{
  "n_layer": 12,
  "d_model": 768,
  "n_head": 6,
  "n_kv_head": 2,
  "head_dim": 96,
  "d_mlp": 3072,
  "vocab_size": 32000,
  "activation": "squared_relu",
  "norm": "rmsnorm",
  "norm_place": "pre",
  "norm_eps": 1e-07,
  "positions": "rope",
  "rope_base": 1020.0,
  "rope_fraction": 0.5,
  "qk_norm": true,
  "attn_scale": 0.156,
  "bias": "all",
  "tie_embeddings": "early",
  "parallel_block": false,
  "extras": ["local attention windows", "gated attention"],
  "init": "uniform",
  "init_std_qkv": 0.0291,
  "init_std_o": 0.0,
  "init_std_up": 0.0291,
  "init_std_down": 0.0,
  "optimizer": "adamw",
  "lr": 0.000672,
  "beta1": 0.9,
  "beta2": 0.99,
  "weight_decay": 0.14,
  "lr_head": 0.00582,
  "grad_clip": 1.0,
  "warmup_steps": 405,
  "schedule": "wsd",
  "decay_fraction": 0.412,
  "decay_shape": "linear",
  "final_lr_fraction": 0.0,
  "batch_tokens": 65536,
  "seq_len": 2048,
  "doc_mask": true,
  "train_tokens": 725100000,
  "steps": 11065,
  "dataset": "wikipedia_en"
}
Each number is 500 + 40 x the weight over the matrix's rms, rounded and kept within 0 to 999. Layers, rows and columns count from 0. Numbers have three digits each.

# layer 2 MLP up, 3072x768, rms 0.0385, rows 995-1200, columns 0-31
530471459571503495493428504521517530504549454555523552465513475492482484532452506495551510499477
451478473455522464463416580501515538484482539497551538503516596533498564523509477516522519455513
489480491516499509493493495485539524593513466551497536504491475474529481489486540529519472522489
536529483563503498474482543507473516526471478564516509485505542533385511397451500496426441501535
478575511476509502480410481550476518468493487470483577502514443488531497505408520392493537479528
444509524523473490514494526556508504445534451509506478507437455493523450509484488575451474519524
447573471481482500449503424491518539523456502498472532486467507572558503495497524526506540519511
444502379453472476498504470560548341488447501524531483428502452476551437531466509494443514484532
509494491492545478477470512505476548550462498525539505491493425503470486504427585475482536510514
528513429557470497460502477471563502546453497526531557472509467437583575463490542533541483520525
481504474448531481553492503519487589518513461498467648519584412479556547523460486497451553461468
545511478535550469548497540512472457510527414487441486486498556458489574480479485519556483440451
513520511520565505482415507518491566540461566579493561488547518527513503437509538466483501507449
452551511474481506489488467470506528517438446443533519552460494517528476447441482509495457411518
526512481499527444457408533520493514483464501523428488507524555560493576511531576419475476473415
516495502570476462485452544496528537498499462500565456531499484507440508532480502502446486485529
487547467493525456507440463494482516519488526502495559465444468501482514477501526463498515466521
517513502474541493449466536519486495514506450464515579495466538529535530494487533478504530518514
499470506444479507506432440446521537505494513475448539593552468472489495481474541434552483458551
530516457524467483499437509476513517508482460532532532529452484453510470518490474545559489451454
502528487509536495480507540539494574477425509506420582454528478485558477508549474574538369480487
497575452529483454498498514472508464503489488597534529496523482536526491509508484430471477502531
452505492462551467451491489533509524538484385593513494440512487460473539579547478520489507553510
450494511461471446492511473453504535540459506416448485580510475422457461425449494571413464483527
394490565371480483488397335594491323526521457545471548496538489458521507509521519489477506480447
511495510470526465468442518529481514502457475476547493487445492532489583498555552509493515499559
526490523468476491435479512473552520538498422524518474452430481554469547525412552464484484507482
548536507453425475484532462514477448524500454501524540516486444532527531571433535495494503528557
534501461548528466517449518484502497526503496437524512471541433556469477554551557484505555487536
559531552501565505514512466515484498533500470578539535536473470482504518480515578554449400517484
490523430444505470485406563487460545551533449481538516539520507558506488526464481543495598453508
423523491504507476535425528492493544544514575529544474558533532483510501530445560538544485420520
472510474546524465525519481542505496554515570519488539471493482504486441522573519464490506496498
522478488592484465510450429499525556448510533466481483472514499555537576542444506514522501580517
434501483478555459506512499488522519538514549468545572454558520459516538467500614540485474399498
492487424470527447461496522588516562467444452514524538452461564532465490514498508471480490493533
462521519526521480501527501536546542547536473518484525472561506485618495435443548561417519475478
535501533417521466491516429472566539548511470475458491478487480462444503505558526576447456514482
441538521480504491470445491519498535512512518464507505503575530477483508504552522547503473536435
495513499523495482487488442523521484467509514473547480575529554511544495454506525478442586494461
436542448483525427559530516567478483444501564476463462538508473485513464480458478529481558459522
501516482487495481566446488473512480442501444574495548502482457495456511498480505478469559470538
471572459453481462468541496455505519519519511577603514459466542496584542527458546477477463460546
576508434487489503496513521451545470489448520484526563528524530485511534477466476490494515445509
506507438505507482505465509461514549490516525500602525516510458513467485524550509558496567458454
519515524532474479506430501514483520500477553525501492523489449519487503534435475547443454508565
467491486494479437521497540544508531505496499433507573477538556492449515502493573529431582433479
427524485520516505518511488478488510500520457552517519507476481475529539496533515516563547520519
494535471542441480478415511514475532560537455473490530480509533514478479498549485461479468462488
522528504501518473530440532525506513515473460470578498516549516528495527470444484468489529504527
535496537483498459504487438472498515466482496557481498476515516449443508527499488495496451506490
498494503477515467548508484558487482533482509519531551462548430466462502479438476510524507461532
502488531470491498464460495518457503509542510495569463530486415468440519542550462468512457540484
513549535508547484536456458527485487433452474413489493508534502518553542529536514511471517423506
556478460643476514514492502480550487507462540479537511465450517475524478465553468529557523502471
507526533498503486504423508578421473495507489557440546543489528509529476535504531505517555523506
516447467504503471507426484522496538489413523481493479526426444474496498506551499475503503505489
528477513469476471456544506491502514542531466472500506518486510471591538460459521497519472492501
443491531478438491436489444470524587530522412494475483523496482490539485495516471466503470490497
418538388514504456544473565479480506421478507525518535518489558429554458532488487505471495478520
485496531535492486438500479452510542534551451588489498495550488549493506503526519573534547465532
468521409517525458547460576518440493487482475582519457525479417527527586489482503473573494453545
425520465492480446478498482525466523488503512465520479497488481528534511492524484474498424505519
524544477439499500447439514502476517417514543475539526456390493517479483536420525493451526507555
524472439531529443462428520519467482405572484604473513429531556473442510544543578571538491390469
495512451458529453513447471507471477517523473474509510444500534441523567491527461513419505430420
506539553495499473476492540545505495576531509472450508459453509544517507456526510504494569522534
479558384493543470472388559498545488508555541585474498497518556480549501561506471460489479500508
458476492530504455561447481502543523508505516492589475522499480549478503448465495519560495460544
474451528505484467471450517505520528496514590515551555521473504535460517507509515516497491465492
442508530493594480567448508501480497430507558486444487486546502530508547540451624547520528500548
531529573511482476492471499423514523489472486500488635443471522471481418492494529488490518500516
527476484464465512392449453459527513473479516551554538484463535531533547520471477492462462526490
468502424508468463493525478555482510481490501496490525454487499510583471504542465557533405509523
496597444449452496532451401504521471538505505544465534529558476469517503515516489453519524520510
476483537494521446502411475497485550499502500537500581518483480526480552498495518604538510500518
501516549511518515497468408514539508479494520405504553527562541426563452468544510518577488528518
482514443472456491509469457555467510493503479565556489418569545497511488516556557529380470530499
590566520504457454528497519533514510520518514504541572450527518507527515457468468518429488532609
476520477469527452486520472464517524480563471521540556504572529566522514452548534564513525481579
475537479487576487528491478540470503575482495540465514520530502495429490424548489456527455516491
492495385573497465498524532467476519542491499573484523426491574506480489467480487549476486418513
492524472538527472458500504529505527492554481453421486445516487514445472534484598503514470517511
468510484485490463529470465509543510512468554542591449550583525496535488470536531558505383425574
544463544510484484453460423461508496507472509510519530455454503514516521435478475557513515522503
479499529458496479507377543493512565504482530509477466560503548522531554584546530507468575509504
552455473519511515445451596465541498486561562546422521383533486507518464440532547524492526453492
483522520484542466515467537556479492503479478530549511514451481497516533485468506494470512453558
486453493567493457451483606476506579504439502509511448507486507533516490515455540510508522495458
506499505486518477523468507578469513450517524557424521432494467474547516425513510563567455483514
552531527538540468476464604484471464476455547507532542552466499599550531556531548536519489591437
434532515473538474439442553497544509564509558457473554485502472554495487537468556463532520503450
546502515539489476482490543479524544529478512542484489484538496553448542501530540478476549483476
478463483480462482471500480526522557540442528418528485499503535542527583468526579526498492528591
524576528510529481540450497490478478450535445479517510514518614456509545532476590527478461521503
549489495551569475505505499512464561534481548515479513500515484472494479509501487514475555416537
508519438491533470469458450496528519438538480560444499524519474541512545490474498432468475529475
499525470547483448512519529479503468516555492581533606452539462521512552430448565466478545490597
545474472441533502500444514468493528472482478553488521523473548521462553513522544521562569502543
504475528515541487475384495535484524516494484504540523453500421506520489491441529540514554443460
498445462526493468522463466476465511466479495493493487444521551514502514476494590505515513528586
557488538508518475524426588487467443449547469460547513474479468493469565492528506504545487482525
477528419527546451522459521545482498472501480502535473488442526465479472542435532458455398455459
530482522595499464532390472499550555536496462476520461593513482545480523490513624468497494523496
479487503514460463588479554474511507484499541501494554501444452592526478502494493495564530502518
521472462552469475525489516507519516478458523548490506477509479485462479497553544500469473465509
490504507545506463496454502485480530483498438563597501540421535494542450518469471675496516478482
452504476567578413478497552508502470454497558484494503481494465501564587467482460513438530515518
524506508520513497506481500504488552573512491540530479540505480566544551519500544558458568519511
486555450429614431542471526487452477486559452477524505522577439517453463495489573477547583473489
467560374520487469457441458501481474434500455476505503478476498471482502519553467439540461480440
447535492487530489505492459528525516473531458429556534499540548526487498432518547523570457496541
438557497472515466578488466538526483499576530472489601408493489504512596497473556470518515511531
435522566460500448532517490522487513539491441500574518412497564418549532435446505411427525496548
466482506522539501502499519523540540559533533564494488553470503521453569403523523482517452505475
488527470527549483511483529533507481477497535528552517436542553497506522462513540484444479448528
464579467520510454502533485528530549416561548518527458483541462484551608500489553611519505450520
500506457538485485524433545538512492424493516465434437435418576471500524516484497535468525498500
473520459479484446537447439493524500480565550542477473418487519497499460537530515451441429432507
493505496575482460490515592521552462490546500407480514528463492546487527534500539541415581524494
524492514492473473491512555522468539548553426485455481425496549606484518548493524448489439512470
515484423485522468512513600523435481469517469567509476515510526495542550461501521499556500524529
564435512593497491541483477445511509538488500483596510515477445538471448506445540541519456488509
449503488526497495479420509473515498477527457489502530515479562496509483537454581460465481507538
488509510493587472504471479518507513465508471479498510458485490540516491456442571538556490472559
530453450484439471466516478477553571454488564477484537444524559449475524512553531621399455488495
521511547522526503476450462469491506545504481568528507543467448486553450447507581479500523481478
480466470518511467511514433519525541518516503540526446479495449518463497484477574477464451468536
494562527531518499503455503520497499511525509518428537422535531464503591451558491501512454456499
506459474581533475588459558551492549501516484549540463480455557479468544495507563604522444438504
504509453475490482536501502522521503590504469439544489504478515511459479507509534423497490443484
504553518517513489522464463474494539443481487472492533556503499468548502522519556590455552435472
539486517551466511471519510473523540556472526478475519423532498496527568489587518526493537500591
484529502470485494474453499554532549479468438464524547460427435572585545461471459507476545558524
490489491492518470471490516434502551517487519518472490488548493509467548481494525509511485471435
492506526535520492490480450453556547476498459519511466451515514407488517474499500459502486490494
508554490484475491507429450505532518491498442501535520469443478488551435478425519461500627515533
468519492474461466480514448488510499488445522499517527468481526513436436486531489540546437532526
455547433512472472457375583513458516503461534516528535496446478523520486482474494554506547468479
470503495514482463569545528459472503418477507503498473473537451496466543465526493527516533496498
468550542536506450595495499502531483475437545432473496486515532523426498481501502495529551405500
550448531511387502474506475421516545534475578543457558548481529468545525450542516509441457485527
505560523495517498467503504505462523464471522462543469454514450489504526432527542533457537507536
477525483517511487516467501503494515511496496482488527503498510475528508504499510508492467498510
417528542509495457502484446553514562486487396518574460523492415403532562489464521497527428551469
472489525472462473445394523487518475469479519470590504543453535464439492594540557440500549418556
534544440453588506476419509548443515513422470507526514468480485558501481476564499477521503466523
492517508497507496471520526524505494455526463502564449546483404544565589523421515465465572471553
495538489514535475515461510495518527512474474490526491494518513521483515480505521486487488498505
520430524544504485499484522488536498492535566468468483567556486516493511428520498495459473477517
441488482477538450469471416492502529494555482569512466482437522541494480513502484532538485473465
445551497514521404528507582548490500483544482543497521514533540440492553406501651455511410381502
494457454454506492417511495473515541534529522472432519439481430537451495562452525522466541546513
453502456461520499523454462492494453472483474496481524480499547505497578547502511476542446514522
445555501458489495482380410524426497526519467509639516479475447566496485562500465535587450489492
519506492538485494439443484557484590506521441578483492512518494492492522446516502452483527423506
484521423481510431567521580510510526417507523475518506514455475470540587480537516547555582525486
533507499481442474441474551536511525454522484514467632494516521546544499488529525490535448509516
510525537422492491484434471556535486497489474458564568488583493503478484521497564595594566410514
503540488465524463449458513470428484552537487573503591468555440509524563522530534507513512453491
460485509511520502521476522502503580575477457588471499454440489463507513500491516521496512469515
396497502497512464517541465554529542523562504433499514513433493497559564467447549577445455545557
553529495506532487498536517469485479510478522558466486496525514495497583508475517572493520448542
440511479480525478535474516419506510463447382532470478466477498521497479495474550477548442504541
471509487523459501516366517529472510514484516501536486455496445462532518502484514486546528445553
440472499493519466481451517534464512511532465529511495403501510492502580480422585556525430479506
476530497508529490542442525578479504471517446550479523475537457489511502390506492535456499476509
496499515464545442482513487553544538604435478489455564410514499494558547453514573550471493484513
473537458545489480456518494519494565457587483550458509467514532538438535528477497518487516459554
568540576502497488439498459512559534469569586494489507465528548484588516499525505459520484486444
482492513484565466464496511540515513551469526479481536399561554556468566461482495450408613540559
516514484547501488457429523475505508503515501488519502512470422472505532530504500570510532451542
524551456532541457458435491534443491518502535504595461486519502559471389548479536471537497570449
483516469508493489487473513480505521515509493510484503491506483479472506496482499526530505484541
511471518521429499499443522501537550521444482513500472465457506503463627508468520534549519496527
520494478494516470493503519515478503558447485575500529504496522478526478581493527452468526467505
620473456495569474506446537517509498498542507550512471587514495543489440534490510555467502534534
549444509521550438577502616489577546504504551447446435446512457551497496494536553483484441513526
505531522497529438541497530517476462489536509515547470501528509484485547530440505492564539482585
498496453495482466451436476518493499530560497612492493472550509486487600574488522490470551498553
494545459458549461526465520482518517569546516531509562520520443519495572491452468476467494450537
442483510474506485496450491497500539510517533484512460486500542472522522487466599470489519503554
467481515393508478496472451606505551458447524473539524460468528476585494444528495540464504423556
488508452538487458480524535473502517535457498577516542558489431501490496524429521557492562500600
535477494504495477543468497522524479469467524599518500478415453470494472511469493461558379444508
503483464425543458508554455565554478511436526527490570453472482451537570429422569497510418489546
422526526501499504490462478450476500484504481562481504445510477493412534469434485480435506440599
483511486527517458514480476512516519472479486523501531482466506490485515520480509507497523485544
512503532451472488443479467480500521530486507488511495462520514527489484507465538443532507424486
506504491551520479490431499557496500500498494511518557504489506497521548537479545504491519453539
533537532583499445541463536530502480487325467496508493449567499493528518446508480510464447461567
490476494500506496480473505490496561492515525503524530481523538502507531544484504499521538470484
487480484503486468534446534502489492488465489519445582424492514466520510513509500546536517461544
482482505468500497475413482463466488597470490507507450538531476509525493529480573529501579450514
438533480463534490402469474494501552522462524507552491469534535456447517492512522539568462549461
495501487559550436498470533486480475542561549578524523500568441462524680545523534534449496417512
448561545410469472503463437484514549466494511451529552459493492470508445469490469532507438511579
465532521488541484563476544592482531556502500496491572533459498503568492455522506439466506463504
477526480471528512462437502469485521504505452484489538457461524511476516520513496437548525481494
507543546497517434482498470564485514491450463540538502516479435420498537501533495440452461484554
533427495552505468542524500463533536479419418454497473523499446514473495478469505450531489447504
491552455468523470516483504453467499530550554565472534460469509461546571490487576529467490438506
515524483458536496513477513509532570534533540471483506487494511534490489550489468563478422537491
496518487552488485510450449479493516505580482589491548482441461471485500528542594461517544459549
460532531513523433519458508519534571497500496491529463476422555456500501514513543556524506551525
435512428501546442559491507469501505406436443505474504429436491490479487551462464539544412452559
# layer 2 MLP down (transposed), 3072x768, rms 0.0371, rows 995-1199, columns 0-31
496495489480512485535476576525483515486523473528507461478549499447542480510459458524459473534477
501512481447482500475532531546482572432518539516494502432489553467426456421455517470481491460514
516495529495509465504526549456495537578518522476572456499502524543425485498490517478515433541483
481537503430484459526465556521495428503525457473496486511514493461478477498504451474478472528528
468507537392569497538405463460504514511481477454450454449531461524557595499478454431554502539493
527471514521569475497513542474472566521576479453571445539469496525456488500532461516550502479471
482477451475539480478518528479485542495512494492468512502560481476555495505515472504501498494474
510477553520513531443510443475430579504496465574497501524485597452500521503501493508531476474513
511533494488592476523569546485479514495483565477445473486431455545528496506527553533529461520479
491467513556498540477527546494530460515510503480579484488544456516514435517441485477503564541460
472547482501577539470467516512510560452473498505405515463456439525511478488509519525501503505502
506481505546470521508489455484540532477512534441477465533506474467486457464547540534525512612521
527490519520503536488520511504500542486484516526490527520540514559520515454497395468545516529553
507529488475516476489503455506447482500512421467473536431456577526480522464575457492485510484534
496533462523524509474481488517527502519469471553484528540463529472478430519460479506536515524554
555478472505550503486502546519443496510524516481448484470549499527416467536522470511488546532504
512502493489472502552516518481508512472475478511510553509526486434512482513467507520440516483471
512456530534502458482529541523473515514522451481567516464529550476515537513518435431507540496485
554566504485510480507524523502507476503494523487525497591480494576467530599525510476502500432527
574546486523436599414477568500507459490515461549457505476543511541481398472516473398491467492467
451475468529529486535461521507514532476583455474483404501485460550446510470479471505547501520497
515471535481508526482563489461495542535429494535535515455489484495467543519390507471512513503481
544543442465466474534487522491447450534515482488559499581463559531428503514430466496563474504477
475470515483550529487524548493507513540462530415516405508511455447505464509457402533432490557500
465539516589489475469499526494480501511520444486475514527597435487579515503495531495544442541500
545523519524498511469521502503539536469551409493493470534566539593536495462473553458504505556534
498476481542551508566487517502536475501511474506549489470502562519517494512495462505542534497484
500514448490566485502524548512445519469518489526520451483518482470445509522485501536498465551556
511520554507510508530526530463529515512486428532463492450550465424369493490544582428566466419487
521503437478443486558505536531505435472530496475542520574568562491490458538426514562537490486497
516508490509514488505537558513487522480527516418485448482547553565446476580480538520508494488520
531514519504523457543556514501484493526464511481515583534466543499523580487487487559499508452491
527520515489536487503519533486466495460477461532514422489462472430520527484474536482453463481499
530508472456506510513522564518500455521565511501515483504471561543477520484497531484435501492518
523446521519511496483488541514516512489556557593469464569481418542529493474517515531570499517480
492504524518470516511523488456480546493527484453494477520456519528556465447535499537457391423438
470491480556512482522541530550478541458576509534508491506586536509511468428425431587500568487496
470529427473502456548496524534480426545506388533495511496499476502546523510481524473534455564568
526500503508526487566515519513475473503508475522522497458616558525434484577581436570550573436503
461508506457485478526531546465495457478548491483526474593443529511467447463421418483445493533517
470511459529511483489417539536488433502485475515525530509535496474494519485526491470416471511525
530532521432520524516498425517535505508534504488497523478463505504497491474514543454486555467489
490449480478525483547523537522504465452524486474476465502553497430529593510583460539521544450463
422495440502495491476534506556498530475513508513542463528502479436534527458506502546471430502493
543519521526559484521543504481513487520520535514493518564489421526567518548472425499513486515479
519545489505556479548530531519491508524435488487588444553500525574533493512559524469536471509516
489485480531444501505479468439496501528573431440503443503462502467489501528544456452540428539581
486511461518500478526484502518483513525569451510512498581496557476484485482575425499555515583553
527509508513568483520604511519491516513606508462509518525518520522558455501487491456486437441502
538466483536510506561498521487488462438549520525500486427523494461526520504508454410490528553498
504465513512466523489543453522477530480513467549499532566477461571455482553544499507533510468533
537505503511500511481519483520505558476557487524474492419487468475498446505527550502443529505514
486474392473560443588518511544492471498470466466539382499612542604554515476565514427523503510438
472540510475466491523575569523465459514464436468486472495578462470492489485504479512453529517443
515507544514557534498503551517511457481516500485537481540486519525455527488519482579449466493527
550526478543497549543501523486495477460465535426524417460546548536461429526537471498519532511494
492435531488535507514538522481480480451495513549510500489476517439427511480481415502555478485416
449459464526530464553480495516522508506538485469491477516485506544474507476523407454551539526508
525506514498539471521530514500466505487549475479438511463530542543470517527471629491486429426497
563618573504476547422481532553507453490520516511508463487483463495489517546498515444520548544464
564517548468589486544486519527442496505567449514477443576519517514503527459520474500529486525514
540501499553515460492555550479444403504450496513490511530533462564467539495504545527498486452527
534493482492558482540535528535468460462461520494543479524506517518466620507520464495528471514502
471529520498512513486514466550529552534490497479531527581482527570485509461537441496550516389575
515597488494505525420508534504461531468473526474505490513443475525492522532537523465545512539529
510490485513527508512533509494497548486488549502435537548460544466487562485508511475484484491468
475523474501555462564499549531466481466518501518520504489466521540475502436538404508514472513462
513536580503459478498502398488529465494484557513482502530475418496450542551545452623574510549466
507501488477541503518538513519467490481504516581481499526429607460522543516460482506509437522487
560547470553480487537533558511497499432476505583480472547528471572441456456554505465505520419526
561491499523503509498472499453496507518495529473527499516478499552460524523504465449533441546575
494519399494433467565497491579443484502411542450608475450513465504461453490473550451478462498519
544488465526527488488531531513501478515553465537515588507486526562483465531557471487520488481483
446483533507557469506469533440472499562473495538532549514503518415538500542513472499559403477504
511492476496494490518529509502453502462488515493501482494485527457533519490586474553515523526473
507492474483518480509534532526484520554505459471551529496526510501458496521478483516546533500517
502519573477504489553527513460499524587479489443453539437436595474431514453485600451431470456462
501463491522553504542472514476470465470573463504485556517537496471511516470540574520392494488542
401436444514571446487477499517517548528478493458508385493534446480413486544471492472571540554556
487452541507546487519533520564486531587514470508488513502559513532492426456471520539451572438481
500522500478491464533555527512472508458488506384518483547593496523504507429565442507508539522442
513463507506499481511505533478436439464522549509468476501601478506516546494511403525548569483555
567462492505475543536470505516506451420479514512472467479539406603491584539484532520520517537538
595531512502458533499542592524468462545513516553480475525505509587481477457575554476466458532498
541480490494541518515520505542494523455538473568445419523476493517528523497508438481511561481555
510516506466524526476536502484506465499519532479467514536502537559515530572542513507428547515467
552507489492533501501538569556511469470508532508503467524509478482492437529520434512515475497473
500498495494524469486501515511491484496481511501509506486506504480480493521522510524479479493506
509517488488464538498491521566520490504504521531517477450566519545479559511507578548512513494463
489497478468527474555477547505572510512503497456540469504467516489504466429445507458495437450504
462515481409582524495421498502488577490471481565513511533486553520479563482555509569508515519518
409480448462489448529407460530478471543446464469446422479508539473473575535546499524491433507489
470482471482532456539518529555478471500479569453606447540551459474509578459424460563462635469506
526497532519472500529458489426547472505464504508491571512594440529500510534505528470538505470521
472456402484537488503431540518494482487552478556448430494512505517516485546556503472572489612479
478483493473509479512453525506483548468512521403436486520517485502496529491477430459475446491501
536547531490494506531520554525489479533506411553599530518539494513541480552492519538495502480489
495524513495529493511540560480502492525541545523574490479507517446509510532456501503502438521453
545542479509509489480548535512478421457481467470467487479431512491443446534542517554546485536502
505565441497473525504545505496521508550448534540565575546428492497460509550480524458440537520468
474562536507476508476510497502499496530478439453526524437553398435476507480478513479455496499502
503507521502488479551529495509484547489497548404539466534534481491568546559450522498468530530458
568518495498510480445451544503507511457482544465501458450476490501504495497574591500524461605484
558497554482558486536560527513451491485486448473412432512550468552530470518515520487515526515479
451509506458493479436544503498493544461503511534465513497457512492497480532472451496542520513524
520494514539522469528517551490497476522458441450489567505491453474516424444500475513421471404530
521488503531482526598511566483450449461478501499573444474433528516490537552401511501474491426503
555493557532481554521505548549469491427555520592494436483495512527542461541525429515503563570558
489510501490518449537520531503458538510525470503521516487499535504466502477529454518447484510497
457537517600461501450466525494557516492449497538492618496552549518508554534455494453561496491511
499470450490527526516480549510515485501527506492559474611473531490499538549483418478466446552441
533509485560512494489438525498528546459523493510562388531584547476536530532455479508513522525557
599518464451503545493529539511494483447511500466479521509513514498571434464486569516482457561532
575503480531498487493458546544507486515509475548508521498505484520518494482522522508549541517502
513511535450511487528472558522521518495521444466497440587487423504467525548490537554473556422491
478504518451499470549534520525473486481509605495588470483518583497462535491518443434449487525476
486540426470502525506460416518479469523496447565467557482527439502502471535522387544536519408540
494492542505491498449476509561488496486455523535500483387422587534482477562462498496450483529464
472534475522534464467520580528512523493552511494440432459510509491494549528473527427512493443536
479500532493558480488497608475534536553567430480551452538494515516448471521448572503446544563517
452429492524572492480400447483537554484500495472452554555498575492471456519540506502484499545534
430449489525479486490464511501549492540449495470495481520475522450540514531512446468506484572499
518482503535545478511543538513499477470472460497469442453474512553467521475508563526504417550486
518493486511525465551506480505458543498452534493487433485548493443488487547500607529539535472594
523470467549527482563534489554523464442531505470546429504567507587524520463523509548483538516507
474487497503459505494525519543474487534529502537442483469465466497552448456517571462508446485530
488497449469472490523524524505499519474499439526534488540490534527499508446536499496441522481502
496527503481541468522545527480463534477445456497520458504572519509493491470483574477494506500473
459489488491535454573448546503506490450529533463481458518554577514523485441544561520554535492407
514475499513446553437505507487560537519492455471473539528490474568465498503506503560439529544422
465482480496536465505496529505503484516530451462461499574513485481489509532452513517533491462526
424472465512573452539442581535459490509511485389555508541491499512493499457522419491520518490535
479517517563497511473554512519474478608493498532478443525539460459550475522521546544487519500495
551534498491493487481545549509506499497607494449445492488400460618513506530429507506458470479481
487566453506523479533498550485489552541469489547478503493511509493533456486508631458515565489467
536515559497509497529499515541479485441497507420558466538534468453493486496483494500536437586503
503466488488492480525559516522500525508482492396538492500514441541581454480451473514459542419510
496523479482545483581510518479496453475511503462467514481531487432464440589536585520560505512529
554497522515504532516487550560488516489564526529442496603479485574559440417513487531486561490460
539494524498495552461483484513507503501527502419552516499558451540439430486468471459519595590563
496474545477514572497519482501520495522570535545483452484515550451442501592502572496507521470494
495531479507527493529496551528498533479449484511510492535444506500616561451471449559433493519502
486437471496499472538508517501490469506529463524451446486531431515523546468542480510474481508469
492498485492513495492510509525494493503492522513493489493501489502501494507490504512490515511492
551521493527498553466477569472526479506515498556434518493574448474512525455478530474496452504519
556548461506485542538490535525506505519511560463458540460505528546515486465477450443510447431514
479482451483531507499525465488456462470537501539443479492510498511508523498532484518504469488516
455572470449437529590540643539495487518512467591496502605526526490480514456465477508456517517500
492502512497513500520509545544468485468474507493502493486509496517492489492508482481518520475488
542568533494443527533493498571492476508515459532526490497544419534553516552495542484444581534509
546530531501536488542539539514456520420480447517546528536510604490399459526542462454468512461464
509408597489487496629511556551467421547514444441514478524536436540455489494538478516537511497523
544473484506533465525513545497486487449550471424482512493512513488462495511468509535478433470551
502464487537537466500536538491481491448504494441505560495520533504483564507456482455514515503511
481534569453509510488443457505491527499501498466512544507532498472499509549478487531472456451553
495542466521517482507562521525493514486537573496535449549519501544487539499484565453550524477535
476575472540563509535470541576534545549497584460527505475526604479438458440475479498494514458475
494439508520512463517554550487501517460498472543481565514519476506512406470443467464486431454527
481494453522543494468532518522502518517533537536550479480487524483483474544448466541540505488454
526499487487484477511430540563471496472446443450496500514549553571524506514505456558561530495482
424528597365512556408490390534572600494540506559506511516552501496494453474521506474437525551462
500526474519551528466476481465477496505514498565529513495549533438490515536456519500542448462528
481492504431518445620490534566505415454535518496452423537544533465490482527496472524498517505530
590484558535505595437487507483526464554421507520446506555542528537553447487500456462510529487505
487507564570567486517525553542446470538560490476414537528471511460468429546479404486559506511485
560496526564479486518489526456497499497466472504530528468484581528507519477438480483469552538501
486426549586431589502413559464524457482533522515510536545527547497505419509579495528530438537486
501508482465509517491531522472501526564516472584536436469435495532499516460533492485532465461533
461508452486500502547385455496473493466500564485552514518442421433458509497499551514519495585448
456529456512518476552517531494516506445530536520490472452455552526573495449458519507556470512397
547522448482501559462520502533461499491409435547457552463519495519425495456460384465474516537508
505473526434479495535499533526481442589460467488491479456442464483486515559517538457508516565551
487471438521489484480534541483529513511523516449456521444520513500520538469540502455513557453479
512500518499507509490501485492472495501478508499502521488495508490502497512517484485502500507489
473526542479494482550412517516490464533392556525492476472489537492445539477514526443531554489504
528473508479522469536505544477489475476519450459484578501498513502560468487486453478543578466497
544551443530515462541483499488547518483528451539458454538545458556450571459461459450575510474464
546572548465452571533529517480470487524483447493517543535480415461499501485521467557449521570487
488491492476472537479547484534517501443406504508481470499449507425468452522469521478454550461478
508475493469507486500510540502464487505495501456554525488595467439442493491471458478440505507538
533477550451484507501491488477500504514418512603485468486542601432429455621471540436517534467498
539516504556486500457487522497478488481488481504460518430512478553592460485570541515494532495576
559533514482509515453560534515479465489465494552438534507445465473511423436552486454475511478462
439500536507515488579513490526506442524435437404468523489517410525537432466523484475577565453525
517512497461505485476523546478503488469486492519476426504427564482511505549423428491482489503509
425534445614522437563487537491501500425485482515537483510467446522509559553500507526501486530578
479496463500514474498538507533507429564488552457478511486538463403497494515457496511527511472588
492499495498508484496516506516492482501498504502509491503493500504497499492510505512490496505493
533555536481533462539532517495468496479533539481480541547486557453465547500425472550487481555474
490490504466523496488496487465474503537538448491458477511554482529500489497518513475499533465494
513463477536470464461492555547442469527488462426434437437456506533510384556482455622501540596505
484521466504511487473548526480514506532489484467478505546488539431485478514498525517473500495506
501505504482607471575534557547440486455542524506487536495483523474485509441519485529539520464503
528505544510494488522504530514490466514471490438497525518451455452533499502470422541428500417501
510492501587494462582437571538442458481420554450476411529514447512500445543523419520513503553522
472475475444571489476540486477483557516454483532495439515521521479504582519460571535455505480491
489506512550555533518515512455511494481486429493468488499498477463545430466482547454530489464559
507488465503573473530541561497495549482579551405522533433436491549531526519497534511430510479464
512491525549534508529563573506503529484466520411517552525459542485465472513514500453517515496432
462499492514488441518551521549488506504457475429485475506542495529443513468528474534518579474480
466531468544500514512502528549476512478515489518442500526523503503491525476486516578469540420536
502531448534515477485525512574492522464536534533558483490503486514517469504491507572444443525556
508474478467513464590568523526523471561536482496536516457572473392471496452432534552488510517499
539502537451550499579517503553474513523517433552489504510504469513498518480490527429525498461464
454484476462612448550531576562497538594704350439495406500537474546514509479528506543494546453555